config.toml
num_attention_heads = 2
hidden_act = "squared_relu"
norm = "layernorm"
init = "uniform"
optimizer = "adam_variant"
dataset = "wikipedia_en"
Each number is 128 + 32 x the weight over its row's rms, rounded and kept within 0 to 255. Layers, rows and columns count from 0. Numbers have three digits each. The size before them is the row's rms in percent of the matrix's.

# up: layer 4 MLP up, 640x160, rms 0.0444, rows 129-171, columns 0-159
# down: layer 4 MLP down (transposed), 640x160, rms 0.0398, rows 129-170, columns 0-159
up129 099:073157106154129149150115153154152198107195077135132126184166090136101142141142074099106120135155148079165208132094147145173151070085106158167106106106171106155169128148144144130119128067109096143095113082137141123106123112126136146146125111152021142160072095098166062116122141154133154082108158084146147131141106153171069107107167123124073115087160118165119160111168144147089122154162209156118117077141117110129115164139110157101143105166138083150080109169130079123087166198144129
down129 096:147175112129143107158163125074157142105129117104177108138176137129108122048133104122150181168174082106114189121090103096132123118158075084128139114141160143118096157083184144118050123068166117142135090121143134031122121128094048140120158180143107096148178149134135139157152110100167142103129165106116192167175172145157153122179102164180118152125101131150192090124085117122127124095151147089107075130107082163173103143078161133135091118118121224082134099133100113135132100110109149
up130 106:107085119202143129090104137120136144094085135084086154205145186163132105153158165112078154059105092118131114134122057122128166180235177108125133137125106120073170146165106103117175135155130123078103097137115139175151148123140131127069147161130108108100148123147169180109143178159160081141158140085080122114182175138133088130131122175113133176111097153165107126163097150073127112161143086119173127117133157087097109156158073142118093120113173090123107097085197128150154190133143114
down130 104:143135109142200179101140135158176105084152093163101149085135158163175088109164157105132111147149127131109133118095107157126139104129132024129089053106084117146134083137131133159108105082214119148074114182077143191131183119133118131106103104143107133088090121102131143094125134148149113119103104096098158170125101125160073110129125148111124179079182105160077192133140137103177167147116109113110086123176165141189060173157075131121098117091160129179101098188099120162151124107134166
up131 105:095130089081169168127183136124125115121198068102184113147093114136167065146111113202107069073129078126144125081134156104112150128137138105101099145121104092105149149155125113100068176150100159142154143131102133144122186229122112186087134109105154083144076094088150110085133068175117177090177141139155111145138152145119111111142082123156103147189123143150146112151066066111127150140165124114154128141107096090078157108134122095120138163129144146120116166155164108165220140096079124
down131 103:129146176070143143104101125119167092154134172114107134173111177112068097139147143122099121103145096179168120106025106162107115142128111105103155083106129164135135079129069184148153205171117116131138108164110090134119153131169168119107142120109140138120172131118146183178113089113065122135127104106144127115162158128092157131083183169171094162110131100111121186142072159099113092075141130113167184179167116130168119120133134195113082150124163122110132156018098077108127106103178152
up132 103:054149108145130134132115118135161167081118147111171109202098135084110135132112129180140115013143125138197136116119116072071121130086069147139088179135147039101097121157136144070107132115138118164156135041106135174153141140139120117146096187137123126200114125128109106114135124190111104134129139137081091178102156137102184125138108132150135120139163116149126106208151072130124165130150130116149112078158151093132169115089140197129153144113124121100148101101180165090107184088099125
down132 102:198170122114115097125159139157168071085105156166154161171106156103131091177098133139136184107147103118076094121129150164118096144090105066173140127143148127124113131112102178141113115122141115073105113107119126115134115172076137073082116077176138130085174133146154092149095056096150180120132120125153162094129092138160123122126113084145106166188155109238141108143049145098123150109178077185145140062115130144063137118155109134128102108152138154145154125209150130142119054120137150
up133 100:180103146222116174128092147131166146088082116065108128141152162201100113130063140120134113059124129090105151084165119162096107091155131110144086145077168130120157134114132096109158092129103088096104154134103136201166166104147122137102118134094120116132123148083155137093161146146124115182094121132183089141086131075208095125078111169145169139088176125089068136106140140094139139140144087151089129080078147117120122111143116188125091114132155112181126135110194108201156115179133179
down133 103:133231123132108115098140060123121133176151157144223138105151133115082174109110103183134168113188137131129094128175150129137153104129146115092143149124100121177083128087132142093111193147177111165114089158172160127151131137064103163115118089173142107180083120095149156215108122163161146133077146082132117139071112126122156147122120084133131096113110090178112102076121111131136134140190137128108097099130125119055085152162101082086151131160086100135145153121141100106142116184041134
up134 096:080134112099133155135156079111162170115182116118139104151103101140119036128101159148081113096134125184061128127187137081126128081131157207102071156160132121125108103207124102135088162116129192145161084069131143168129160171107118114133172111156122163144101151129093181117221160114122161126134120139113134148158113128167084130129130107130132166062173104167075071163137076113132113176124178097170155094140085125119128168147154098126170153117131113091081131148150069089146128098123093
down134 104:189120052066110142163160134118150148162110097134079069143116145105167151168138161105173137195123110115130099153107072146174178158115137162183134092156119132192108097156124108142056113142120097095188091090122112074105151075075168127167146128148135198131171140120138160105103131109126113103138112131136099163103089126103175157127090104129116141102193170135158159156102117156149173122157097126115148083107106093154117154116195126137072132135134147063155093062075125132069157127105077
up135 107:116077105111117158156118091106163157101183084139069164123175123163118115137132164096113042087130137146121124131119122094146103099178134106160135156115138164064188118167097101114108128123141171095154159066100153130106129062092126172163157161096124132153098135179142083114163122117142109167140160149112105127088116133161189118187084089192119144088141154130103131124193091139154046212129185152128127102161146064121141171173146153118115134121145112077091144090192123171100157131106103
down135 105:178128058162159142132191113107123196139151130112105110106185186167176134179008062149142151154126148170142129110144155113075166104154165179104126064136072112117106080152097150170128134164091116182143126076123085086162143102106097126165117087182139114132138108127165148135085123100119163127121078130104150077118088142116115119134129126134120126147104154059132153170137154118115125105066134119145112127145105087147131112175159117140055139151120123069185173103134066149114110112132166
up136 096:086119107097127119144102160200115160143197094155182205151114122100136150138118133106097107091149036132122094100098154066105170133152113130087105123135107096109151143150126170080134076110137131160109083125098127101166172118118130161170138160167069075077120136188050142161118129124137127090152145144116109146146173146160111105107096152137103162177138172174166109092143181104107140109076068156206118079132118119107169157159107140093207111097168172167147146083150126124101151126132131
down136 099:124143160133212134081128114113141097128099106092125099092139152111116171162153139136091121147158084161134155177108080069102162119087131185143128114145123128126147141152155085125101124100039125149064122132135146097142123138095095090132191202112131185116098106104169097162087113153125150153112116148110110125095124107079171114094178105079165115121130155108202194161152165107046069166112098189114144163196141129130150172126113156102163131116142077101073157075127128146155177148089123
up137 107:143097099162146131167134133153090141109143093102070097124125061170117126219162156128140087076103111102127127117180146125111111183148166183127070104119099165123145162192167152077172143157136109115141132123111122121078098090177089205067099169118115118144098150139136107142162095143106162139135137137195137149099143140195124155107115101121158112102153168112104147187080137069145124158172195129082138092176153104031161117129069116094139115115109097111102130136161143121142183133172134
down137 104:166070130168138129126127094126165118167143147129137097104132173173130165104148142101056151134160096083141163111099064156110140178108112105150076086173155091105131126143175096125170153074134092167184063136062108160125150101135111141170101081112067161156157174124174144116165127164126092083098147133174125136142154171122177074079174138152100164077118096091118133080097145127101120145135155157151085158164112111149143114072157178085176160127161091124191124090118106121128134071148067
up138 102:182155072127101109093133112125146162083080118078135166108194112131158113191174092090121127165185098076131133063114113119139139149097071091140137131107145110200086124121132175130117181114110171126124166100123148065115138120072102196096134153131125107040138142207165114100174135103195169111085167129138120125139134114097180195127152136153134148102122122133145088133131143125120145159143167123082085109119137125173127032159113106164144132108121202149091169091136135118145114138153131
down138 109:093129131112141166144134090147176188131149108097124098087133162039107107118071153135159164162119194124112099102105196063170143161117136063094141155194122128104103098106163085135119144105115148109133093114229131093181135132158165174117128110096136110161111106102088149203098156085161156147102144148117118146118094123147145140116157077134160115155105089094169113142144180136099132084096145085076182148144121187136103122166124103103109147125054095135103187143086138114122177120096172
up139 094:097077160115186145133135151119134151071112168103130135110157095124129110144134146044104151106167094121150136107159133162138139111201166132165104154105176173113152133135105085067119133117141175082111126145123177128120167175150068135136115148145086098193138120098110159105154098081179103133177102105075057107155159117084147137080084137090117127132120165208112111089094116108104156161114074155150065119161158069152087126108141188122151146115155125142110161094142132158114239115149139
down139 093:117095105108141135114096090066156113188135102116144122067175156139124120110106154080107118176131186084090096121146132115199087068177111158182089102122137118066074098130108140056188151138091134154111140182169146146130137146106146140126098051070088104137134138153125136191158091102149126085118098119103138157116175170162133165105146147121154088080141151155107125142133127128110174080103114166103086131179162144132101157071155116183164110100140162186097127181140158122139142140127214
up140 100:096176109158144102136192121139128186144141168160117104100135113160168144131192154138176123118156140156112115123191136186175125173131149118111145163092129131102103154157107165147110168132171099084031084070151156127053114144115100128082127157157097118153108144148100118081121124165130080108143118120173056140110170126097158137157085098142175142097021146140180122067086143131133117136143079139127150098105104103105148090097052135122120138143186153169146118084117128150072094145094151
down140 097:170119146175150119095137107067110139150134102133117078123111126112172200141141125128165144146146156124129134135074113193117119130139186148138115146149069137117157098181172180151096159130136149204108125110154140069106076167106141108127170140135128165126132136095128076111118093157130128110175101188135101146081146131132178158159089105144199157089105150087136079134096086087083104076149149148115189097094075139097183124096180117151130175067144169192071083091114096130095082123108081
up141 100:127191081063126169178138121178114120125153129085090121130111155135099120094181158114179127160141097090146148083114149093179212178177138082045106157085201076170108140107162118119093186152143138087141104099088170081057111126095121124150088140128060143140147098131142147142141145122143130082121155203140084142119145103176164177128107101113127132075128136161120145110135107117140141124132120083184152133174130100139138113146147116153160119036117147162133148102103102114126178177140108
down141 105:112117131153183186122057074133137112188117070159164078165105102095094131127132171174159146095113122105115128164158100150070109108147105116117092116116101091105129138188155102133130076118174131148118189094145156166104121117102149069175161145095116156125152113064078067154103172105130113144088237127182111084107092137131126093130139069114160151114210149144140156170185121083137182102108127161145172167137133146068152170118143120129149102097168097121148107124104121121127125133086108
up142 097:154183106115128146123115079150172141149123099071176162044201140128133084163097090132175163168150101095084145125147156091127130111127074142168084185119154099117126131154167131123085129110134126162145155110132154151150073116137078095111130176105112097147183177113185120093217135141114195167041155118100083177100129092121162123124101095165124103111155157131131141109201156122080096137145101157094183088145137138070110136110114114162116111127123064119122125111112065133124106149178133
down142 095:115114187169090088111125153105148150156149107148140119130110066132085158126177160156162186104155126131146166096147090152165123085106051090098137103133096119108108104097155100128139149105104109112196157084143044158154098141139091226136103087117178114123110127125088134128095121131129157109127135107165109138169171191092110111119163106141104133134139146101111166182067137124136130076195138176167103110087086139148053129111127153186081159115098119185144067179128063139132123135095157
up143 107:150064095123102107127086110157144140117149130116120069124109100095107168092129097155125098087076125118115129130115166134137125173107144165145140134090176147175220164162137085079168152136148145073112156105145133144091193052076143109065124106097149146139135099080090124144142152183165093148096134141147078120135114131181118122164105148134124106146187194100137082085168082104133136154112079121143153108139168120101117173172157161187112109067178143149161156081126134057123094172063134
down143 109:170071168154104054159161144159119116153077088117108102087164174158083118099127145116204095125122170125125110160123132139081089152160129086159166102096148156111133145118112111220138119143125096104118054142160124100093104078166145108091184127094178101124141080113135097137076177138148066115110148098099162081133115115190094160157175149140111105158179137140149157105144087088104093088129136123169124088126120113214159146147130136115078135127135165089131113088112148220147142104159125
up144 101:093124095153134183114161079142116142145133131155168125162098195159114159177087114141129126105100103175038142127078130144068145079177103167138123211103148168144098141158129060145118132075140115069081170082144130209118112163127117086157177124089168121153180118138137136122118151116118122126068092078126167161121152114098151098119185127133168160125109136170092128090189114126110101187142102133137108099114164076119162087109102112093067181155164127159108114155084132153120134143094089
down144 093:163120133117122128146082087089135124146135132127131141078184141171119163092111132053114110160177139130125134132174118079120111062218099144136154035106156149127182131078116166114162176095152136174104152157146122097173161110169168136167180097187153109174086091094136100109127128125080132129107108163099150089184084117100127070134173108138137133127149140160077173085172120111148168101094170132106148139178139149088101090180131089103174180135095086083133132109068147106138108122139163
up145 112:086142135113165182116165139163061134094157112150149130156113120139126058176142100080126131088115058108095155151135098161153132113110102195154126107086136128142146158130129165134125150128161151132110085119036128176155109190086114149120128124153074085101119125131067189121143085145130188130164172116142177122097121143125098193149086056141095083157091168166116108127109106135130146115187135103161098113192146149112199087087114106069102162091184124117095157106167105114140104077119131
down145 110:124108126083158104104132133131115101158169133111166157028131199166083136111159173126136162123153125117097132103119103157119137150120143105103186153070157092147188110174163094094066051140136096169121106120091118108176152199208143088111112083107116110138163145088165141112105157094064161128126113099127182119092138121129146128133083167126139117157158116105099136144090155128179123137107125082166094161166197161183106106127130165148120189084178064118081118103102147098113105160133095
up146 103:165139102180138085124115109205163120150148129142131137120102051139115200157136116158150111102185131095090119106102102142124175157067070102106127157145118101169161136151210132142078209088140102163138136110096149150065141133122024117087128129131120121111148157071186156141169103158125191074097114156096118122164113081130177112084140125085122174099149079134151104108142173150106079168132189111148120134146124096134091133158125105138092141056132087152116152155141095142141139129146147
down146 101:146154165139109087135152116114073107158089109170185160128169135128171135160113127079111133171164164163132075161138103147163118159122116137088138151122145070118139112098135126150109134096100078188056167141168135180113147115093155086104147128076163077177124127066188162175150109083114127079099147125103080119113122149202088136132122147043104145069127125142159097148025148110133099149144156131126174116162165093164150141080149096089115135071102157103103151154114118162153162094170137
up147 098:087149092184147172181125159130120134144114129128139100193170124111120057115047072139130072043128111136156187144113077132134168114103115130150113135135085129136145130128136130116180194114100142115127155128092110183134164061124084158141171140128126106153068160178072154114193134165129122142144123077095109081151148070170075177137091150136142150117067144177142127147085144081130154134123170103114087123143181110120171140114122098136108111129099178146082153156193113134093172145101167
down147 100:174141138125070175117091089085141115103088127103160052118126188131121138121038098109153140111126198112162130157080127145152140094143111143100155140156146111167131101101082133081142149124196165151113136185150074096085118164114114110182167157156115127153092159106080144161146117174147158094150096180060172108188170152123068097132152127125176124191117145099083103093125147140150183113143171080132159165161127128143054136089051102142160133130092141124111099109120116098101134140152134
up148 094:116151148177070177075139106153107117098089114074102122128125142107091155160116126118165080131116084087160175149100118127135128135153136132152047171156145140196141173175140132059172192125123126123148135118055158125159113142167126193151031152131089129159116142097142108132208069119124183179087143134141116150086117152122151198146099125106113117075079134151151119134139097133125148136080150163104108087124128085086143080131059159139160118144140108174115135094164122067104102090139127
down148 092:203142127111087116147151162104114151115094087123141101092189118139121141094086082188121163202116182106112092151118188121116084156118190120093135146113107098140083132119174178150097124129099118145117101154159090128187146137100174155128086121078151223090107077153067137195149118140079129048160120137129145128137155158137202073153096124150109165110126128082114148099124173125131110089131100137148092123152139176176124106161148148126102123139115062150099135104095165096157072108095145
up149 083:139112130113183126124103146122089182161168161156147142124153082164123155157173157188089162111145147151101152116131101154161205127142097136161129138085190126184144155137142170151103196080134116143113085093152120161061136110072076145155090106161138070142135093103121097101115134088140073109163105087182097098162170085126143140157151102128200110056112119075191104139096172129119119130115147146187145146122114082146125086109114119162132161123142096141174130045123071131135181103086124
down149 083:142178102169130102068172144094133171133043129170099136137189177152137139160049129164058122135123166174142096153091194166133140103096119134150126072091049159110098100094174123122118140132126077196070152120184123195150084085090143163150093123101149140108140109082164119132115180136126127087136144107110127142134140184137174160106097098050162107127096101111204100124088126115065176100128137130159166119105122108133133122112140154105109118148101123131139138135165109133149106178100117
up150 100:115091132127146173112126158161133129117146101145147095131129122109152122127106064178085152143106111168061126127199172125084133132119124121164138168166182111133189139154153126106088112131120163164124166108092173057140136166102127106101084151159142096093031135058118118076186067149124152188091130121146086111147136106116147171099118116095154175075165155107164109077106133175120111171168184092161095169190173144066165079079113128105151147122109150141119095125119181134098155118111111
down150 102:098221138118124098145211140144104119143126101144130085140102172078175179137109088174077141142149154128138143137144087124111143100138114127141118131170085100112093172131162091099102159145132130212214144134120083112162130124138129100178140123129124099125163116134128126119104097138062103112130123087151173084130148166089157106136160152126073111121120129116157067061133173085102165114135098093147085102155093194119160104127197140103120126169135160124100161125079206155065133072074168
up151 092:148171103145144090103078105135158135132067119166185205140171159187158122121085088171112118138081082104122089067139139137060114089131098181160055164102135177152106132191127098132102093140123051119063128122109116138147138096093157135069145162104068133144079188160136119090153165097156074143085157195138148168145092155119118163115106145193172154118106131162133141139118144128089137112124101144129146097133154145128138164122092129132112145142119131157148073172160097087146101153184163
down151 091:147120158111151137202193145113073090133170046118142118119155145110144117124121132094100148125155137128159175127119098112095123097076087087082115146121087091158069110131101153080062142176190136152120097116108089115174156141137123112120107106189126147109140135085110102105099155096114123197159154058168157123150064164125118148137140140136081097108118146218154183106168153151073135156128100099145122096143093127145192120090134161188099135180124142093121174114131200121151177147080124
up152 104:139116095151071125057081077149097222135096133132161102119166092176120160093136084120171176106117116170076172138111088082157182136123093177131117120159156104098140132132197169118142111091153119130121100058115186202205122160156089143102115136170121124121115118123100210153118134123130139139053177138136171120097144092126142105102158135120131104130163161097163093085119114135154148098051122079117163114109138104139105111129150149133143222140123101149078133153125146083141118119112123
down152 097:088085110156108162145161148093139115097120091084111085119139154124162132122073117103139167120153124109164097141132139097125137142128160142100142139107127193113148194109073087073142076134153177074121124139124133140167113147094107138175151122114080130134129154050116145164146119129139124108127107105075145130131117204114179110179085116147082130127000102168124171129140175163191118144094171171119125200114082168127119092197080126159181084125179148108160145124157125090107159108140128
up153 103:074148100126154085134171114123090128133094171097151161096123131170154117097112134102140115078125088162098116129087086127105126049182184189140090097115219180158152134134143122143139144076128120103157125122115134153112114116155173126115126082065139094135176152158134112147119181167151073118082128121155171141141115110149081088160141102170123133157094130114148110062146112119121058165088067125143131105174155102096161133100108152083148141132129152148098248181127110187186147145138153
down153 104:171166096152096076154068074152111119136079148114132128124183123139178157116159097111058190127132156155163083161145144164149166167125153169132184082136093092076117169127083077213112100137125131137163129130130087121127154103156148099148120062150162127165117177132109160182137171140192076131117100114152158109058092148128126119087104054095106134143110152109121160080165133120135097129111074075128146105123167188100080141143165105117142145081142105182093153092106123124127131128091173
up154 099:085177034146164195160138110124098137162106097120108135166143174135107078131118086098173101116128145096138171120097091153093169090145094121142099136139190085111150149184150103114105142112128095146058137121089132115118114140152171133138084155106110118118135211145099181109198118119124073125100147122102146127105120111171095141131130139106121075182092155121088122086172102081056145119144194102129068129131205126122153148155083093065093158142184091113131115170149148146102184142141141
down154 097:129194118203137103142139115092140032138129115079148129178122117123139121100097069136105127166145160108096102186115082145174176106144109085124112123214088125158066131108188126127150124194137122164112145222129074105119108117116168124180127082137131139150117156078088155191129072135119074139117066085156192121205142134117160128135153172070138123131132132107104129121104131128072132124130127146114110070125117147159155139130196133110103113124129110154094112130104187171106135109130112
up155 100:144138100119174132100108094161146155138060176097168175109125182162076095140111108131147115072106126160115138121102094089119100122072107156165110138121115094129146164155121200158108145137108078063159131082123122155114127124186139154118116144127129067134135196187106152106109127105123125156103165115147102097114158128137067180140097237169127109133095178174146116080163083190160086167114125113122151124112112118124110139113051180175100186121174071103126079124096120081112114104120148
down155 098:152131141144128127108146112105146123179102111105157164153120156149044113118110124136114193161159165078114150154119146165120058161085108092153141092143088106127082129138144142093114111155088106127185113081158103096144151157132164144146092149106212143123129200203165155136089174153144138096128121133106109122096114118107154189162109116058117137113093149117083159104111118158138135081065111111127127180073047152244145095081128112132099157099157107141144065122134152142095173118120139
up156 105:135157123172117095104142146133034128151123177113146163172097140165114189116118123180168154132105066132110177117138136134103148153172123200214082118128102137053114179135202118112106139131105083144123082105147121142136116177140081118128154128096137137160094144148074131035133146158124097077127096130152049136115108113145161115078187147172158135187137135112107126140110105104110109130156083141159094040087138116117160118086154130080137156125101159115123157133193102106119121138088118
down156 103:181074156152149122074146144105101121165132103194131141101088141122104113142170119171142136113099170187122133142086139117060063088187051134145135147131142174207141096122092129172133191177108076115132188149137112143119131132114130096109109072152146157162150097157118176128108144132157075090109085099101109096181132109088151146119100093160165132144113136145114100120118156077056184091134109132172135092133133127156161085129163164138085142148139133037120129135058129174113190123118144
up157 109:103137100129148144103148092153141187096076161168110164153134181144112098140152139197133089145126132084152184134206143149119131121105093159179123112086170095124142121118191073099101100096110056116187112072092207151119127123159130151177057124096095112144156145130129094132130134087113105109130204114145144117138118154130161080126115159155139135128139117102124105170130036167151073126146167094180113079129173073134123127131189103102182088098137045119129116127148129138149126102121161
down157 107:122102161131128161124118097115206168076043124168161140135161167124077181150106126121175153093069109091119103120133133149119149147119105159105076128112054137095099144103153044128037157093146142114139137132184115150077104139171106133116092152126160148111136118092100125118145098139145159115182090087113132103103162097094131128159112173174132135143038152208059170199163127131069116151090208152124138160165126123138148115163128151138116108138144116136119123154128136134103167146164134
up158 099:104121106091127134115105167201085150104134109115120128162079152111161062050124123100125067070075063095149107106155136183148130117211142118114146144095130077110163145144148107093119162116130149122142085138063117138155165112154105161115162128092065142104105167133067093069132153155103091098154124157134168117154114133139094116135117095190091131134133173198079142140109148140147100137162128111162116110165141079116127106152067141128104153060163161159059156077158154139106115131181184
down158 101:093092144108105094160144126102107061142141086099082096137137195113133136103132148111123142138143169105125182163082136162149096133145151118079147088119108087127150184170137137192036153142132123159110140132068179142202110113146094095111151110154163108104078133140101057123117068092132169152130155196132156128094208094137129116135117129160139169163121109156133142168106168114076132095175179130139144146141133130059106132118133151187099139163137048184051116118097127138167149111139154
up159 105:154112129152179159090105135120079157124133112104112151140132148183125100120146098083181205153127109168142135115096078140144115135165139100166087153132104150071093156155151149151090127122119122119116098135070144114116077151113085138155119134167043068182143186192089113119142115073154124103121116164189168204104155146151127107089141129173133126078085132127088124092170144133117124121124147189114074118132146114083136067171099088195165145160134152093100134111065157128117164065093184
down159 104:198139083166084104117150085115096099126120160091154118130122153155138132058133106130093176171115152091115104183099129141160138081158092143117183144191121121086165107137124132116112111119170131201168116154139052168193141162121094112181119083107134101156145158174198106102117141048160173115096094073107110168138175164098131121102167100145154117092126134138148101143089136087101136110158143105140114181100114161114153091186167077127089120147160104120052103113131171116080171111141159
up160 099:125106136168129149128133116119115133103049149111102171151123123184124184149084170052163146055152099143127128109120132090154110100120110171147121140134134167101093156145124149132176141086185185094118109148095136194086146107117059126127100129156091030112169094178142156147166121123188072145091121074165101123200188164102107109114081125132119179104150133182118135144134137089156127141071106156166134106167115124102085111146082171138127182089135145129155121123138097113191093095102161
down160 097:116141095109138123094093135063131090159135143106144183060130149090196106183094120116094119171137128072113109115057083187135129096158146115147096126093080137126119067179092140145174145145164190137149157156109154138121103128095160160143128084126125159177200124115196130147112159139061117146147123138131083081186099123096136159165137136140119062164071175137114147140112164127150116108134058140128187128111085125117143143163146106120155119098144129170175054078140110063104155112173126
up161 096:138127124164192085160144145133148138092125189182166090164084110099107134149065142139133131129100090141113181140162090145104131108145150168166142133134106163125123153172138107112156138138119118131113069117107119126072075110175090142039030143131167114126094157118087124111164054123124061177133073083150164185087116100163123124141092167159162072146104199179106131146136113103128094129104097121080108121144160152123108093207133182110149119125175178159117138135180134122139105160114117
down161 094:105140116096119177140093132132107103157116123094079179144138132093157066132143137126154135131102130115153218129111170084192193155132078153140133102075152186102120118093132059139126152125138049142107131104121145166137179143116132066126101112085094129134112088154163134117170160114167090097041201123145145141158151139098170057164128121168113088135123115154158135131147162121143103163151079159173067086122105130094122142098117085099091227131097156149146172118086116139115127174127125
up162 095:175131121107157156090187076157117128097137173112108136124134173161092085163110090156119168143167110161122114152111148088127125121114049156138095127144167115120146131143177156104112137165055168079129115072123150134139135167156086115163198140178105099114158155169100133128126119169165132081077197111151111127135135139158111163128199126162127098206144161101090039073095048111089083139090122137201128118137142124132140131114150128148181113097149140117171169098118116105161123085178095
down162 093:167164139174127117081132118157155140098082098162130102110106168098088102135166162184164168106103154165147107155160158144115110088171139087163096117099140118130099090106105149106094148110084163128143136049159131167146119154139138116189086142067087110072080092147088098153091143140146109116146142062059112116100106101098114157181136097112143150182174164134155140083102122110143187094197139153076141138121068144132102147135076204057129107156155077101095106160133142130115143130186175
up163 107:099118127224151118130122150140163146139115164118089127101137132110116073156128100092165128127215053125154121098121081130099162119098093146165093126090180083138135138153164111122106125129109115146187064100132138068164103161082102107171131189129072163154151203165151115052137158169135110125090141127090133116085168102189152117098117114145144077089141105112157150160177097176123131159100121164138137075118105120128114119160139160138125118161119098096177132077186060116140138065162089
down163 102:100112091131130132206149161138142111140119114126113087182096184093160189175148114124165182067081135067110150142097133079127111157100140143163066098112132136121129129146111084104146164128134114149153103082103097062111174088141149138091187151078112193123107145188115122133112110084120134080191135097117134120114140164160099111144171155105109177103147128157081196152125080075145166103160142145122122101136092127105101162153141214137109113094128194095104141128142094188190100074139117
up164 114:104120133112125138164156114169163115172133126108097190117137111114030147139074165098156090142150095090137139100106169106120138190064126131078072150134180107118103180107121134080164127135145112124086137128120137123162154150101156151148097131095118055143107129109151093128150102143129153053172139166172088125113115135212071155184091202160093125118086106102069070135138106119124118156106165134144103084157164136118150168116059153154147174153187124153168147128118142137203119136089148
down164 112:165162114114157126140101072130134105132177101209131103093150107096077131082116095173150117156122146094069093111107130122129117073084156180140121085100092139119111123169078097124132173157072157157141156119139087145123152125114114166173124092154195128101089116106151097094174040206102114097165139112144104135179121145096137124135085150151131123131071131097175163244108125126166132093107115159114069142183146179110159154134104123135114112132189142192169121173137139124120089143123122
up165 109:125167094082120188093185086144178114076157100142159124126122114120165076190083162122056126075122114083113169141145107131108181174109108117073080163117190090142158186140107108106144179117102121101147114138058153164104114183062121127116073123147143105093111107127099125081173114118150206175148111098121133119115173131103105135101191137132104105145131162136120136131152102094123125133121148149203129135142155138097227102163078099104125123097114151095131147161180098158177102126133111
down165 110:092129103092127135095120136128075059116074113131132158138082097125091128148186159098144105161106150150044147157158102190068143141152183135133098130113150130129194128165116090151075047198117201159131086123055099133164121138190126128116116164144162167104178164128165102187167120162072130086107120139147122097107166138173106125115177143061137141126153184129089144129123140127095110133138104109139133174134174156158111157132118094097147112149050079149128171133119113111120147092122088
up166 099:116141096147157148149146107169095134142144170125113172154135111185064155117117182124159128113121139115097154104173147167114164169143126138157127148107094108131098137123182150180109145133166118093054132109132173100097115119054042113131128171112132123143126097075103116081163141172179106134122180138154109187147173093141102171130080161224135165110169141076106091099124077105095073102129082055130129104163121136175142091146137109160138146114107134151204137102096138137121078198102162
down166 098:137114126103157148186126166090152103190100122119083115087119134154129123120116177143212085152040111166152138138102121130140167121129067156137156094103137165067176198091093129119146132133159094086077088126145111090183117150115222125121117145047135154109157154133094094134130149109114124093168177216153150124099127162148111131134097081154162108105125117127165134129147139141111050115158150144117123093167157152099094175132119111145167075129094127123113172100137097173085150091129068
up167 103:169115095137104140117119142134104151119152118081158140096127178130152077101166148115063168079162100138129121065167125146122160128104156121101131129123160119161112160123119116180182142062129155099071147134139164123127111143095134090125122197156090050173098190086073115105115165126163125111086152151165069115167125128107077115135134163139133149089141120095153071118158149218145099121095143146169071141192115134053126096154092100188142206154144108112192126123099142133148128093161173
down167 098:111119115108168115139126140039143128092103140179153181053149151128195113095083095115142151186204119154150130118145103153105126068114156106085142109121155168173118085095081128161120160111117107136132103208175086125151075119130151124162136083089117113164130148117169117194123078184120079091128091112090157100166125197122105122109150122103095165135166087144127113163086144141115137091098141135143105193113071134168093132161153094170100135091156120090144129155095143090174120114201108
up168 102:105146123115157108205083099178154116231165107081151184155151147183091118171133128149079150129106111098077127178125115141091166136127070151160103142094212069092154184143142037162085118132090129159099092118125156143119131150102126139179199156140082139118159181127124088134122124140117137069071125119146125108121110139119095104160151114148158094182115105133082074074132118153101118147149097133158124103137115096132127146141148141123159165147090081133144195107137080128134100070101116
down168 101:125105138148134114160147105132175058154155129138107128090156072093125110113146141153109135103149098103168090158101154120091163105097167208149095145135150141092081188124068083106127148168068187106122120161114125161111185093167100146151148119172090101141101123078189104116146192133154078150116116142090116144169152141109133076137137103118095124199164117166164129102126151096156187096128142036125130153100089138167100134125157148107155063139109072101138136105182175187112083112183132
up169 110:077152107106152192095164127158172152098154098163103156117109127099131139119101121108145134099109111091079169101092170194151205126149070138179087157104150150166106158095143159123106161096169082114103155118139118084117120164044146106136176138151107099078153141127105140106159116162150096075128155116100153113108152034138120097156153172141111102185128148139157143101127133087102113127094147171162161088120124054127139087155076145120186134130172169050138141161118090154147149139197083
down169 109:112162106139193107155161106077111127132140120146155132153117114107119154179129118185187133131113148120097125144051167195121113128137120174161139118167067123120082107152194127148098135142105125180145135129206074128161136153111152037150137152117164185151095173140136086163130124135113133124106102082183108101140107106138090129066084164151168130151163099166163083079117094115137136138085152162038177068108158143149097141084104112112105103145143118182068108105142164123111130125096065
up170 098:154193136132127101129162081135140144170104175114119156150145174143133071146093157160132140057097109059114163034138174140105126145089144177110101146070119070178122135125188120117128143104127085127132121102139154139180105180038103166154097105098131161125116119185113102095152145134113120137105145167164073158137139058087139133068121076153106187108153112104204154131127175152085107134150146118139123041109084128137118137150130130166150093149088126144150120147164102088127105173112102
down170 098:133167136092123138138129088078091102091041159145173095099103133116136120115154131166107103103099106108153161155066105124121072115151138135052179140127073131113165089170097132094127065146111155143102069153165207135133207173120139193094120132165114120137129087128104111157140153174140140123168170109115116147079140164113121157090146103092136138162149139122191115147135132113179108166147117137128063140084088141140155146115143095145150164136129131067118130176152212173207146125108067
up171 095:163095080146088151207089161145093214136179121102115157145104096144135134113140131138167123131156123117169096099176109137187144152145134182095135119091131125112174155108113127141158151145105176092124046055110114109112153132115105160154127131202112060146113171183142123136107160103176091130135163075185088126105180173151117149131053172126116077119103133096112072100098112125119176121128092118117114110129088090116122106111168132154188190127098142156122179149113135079113173105128190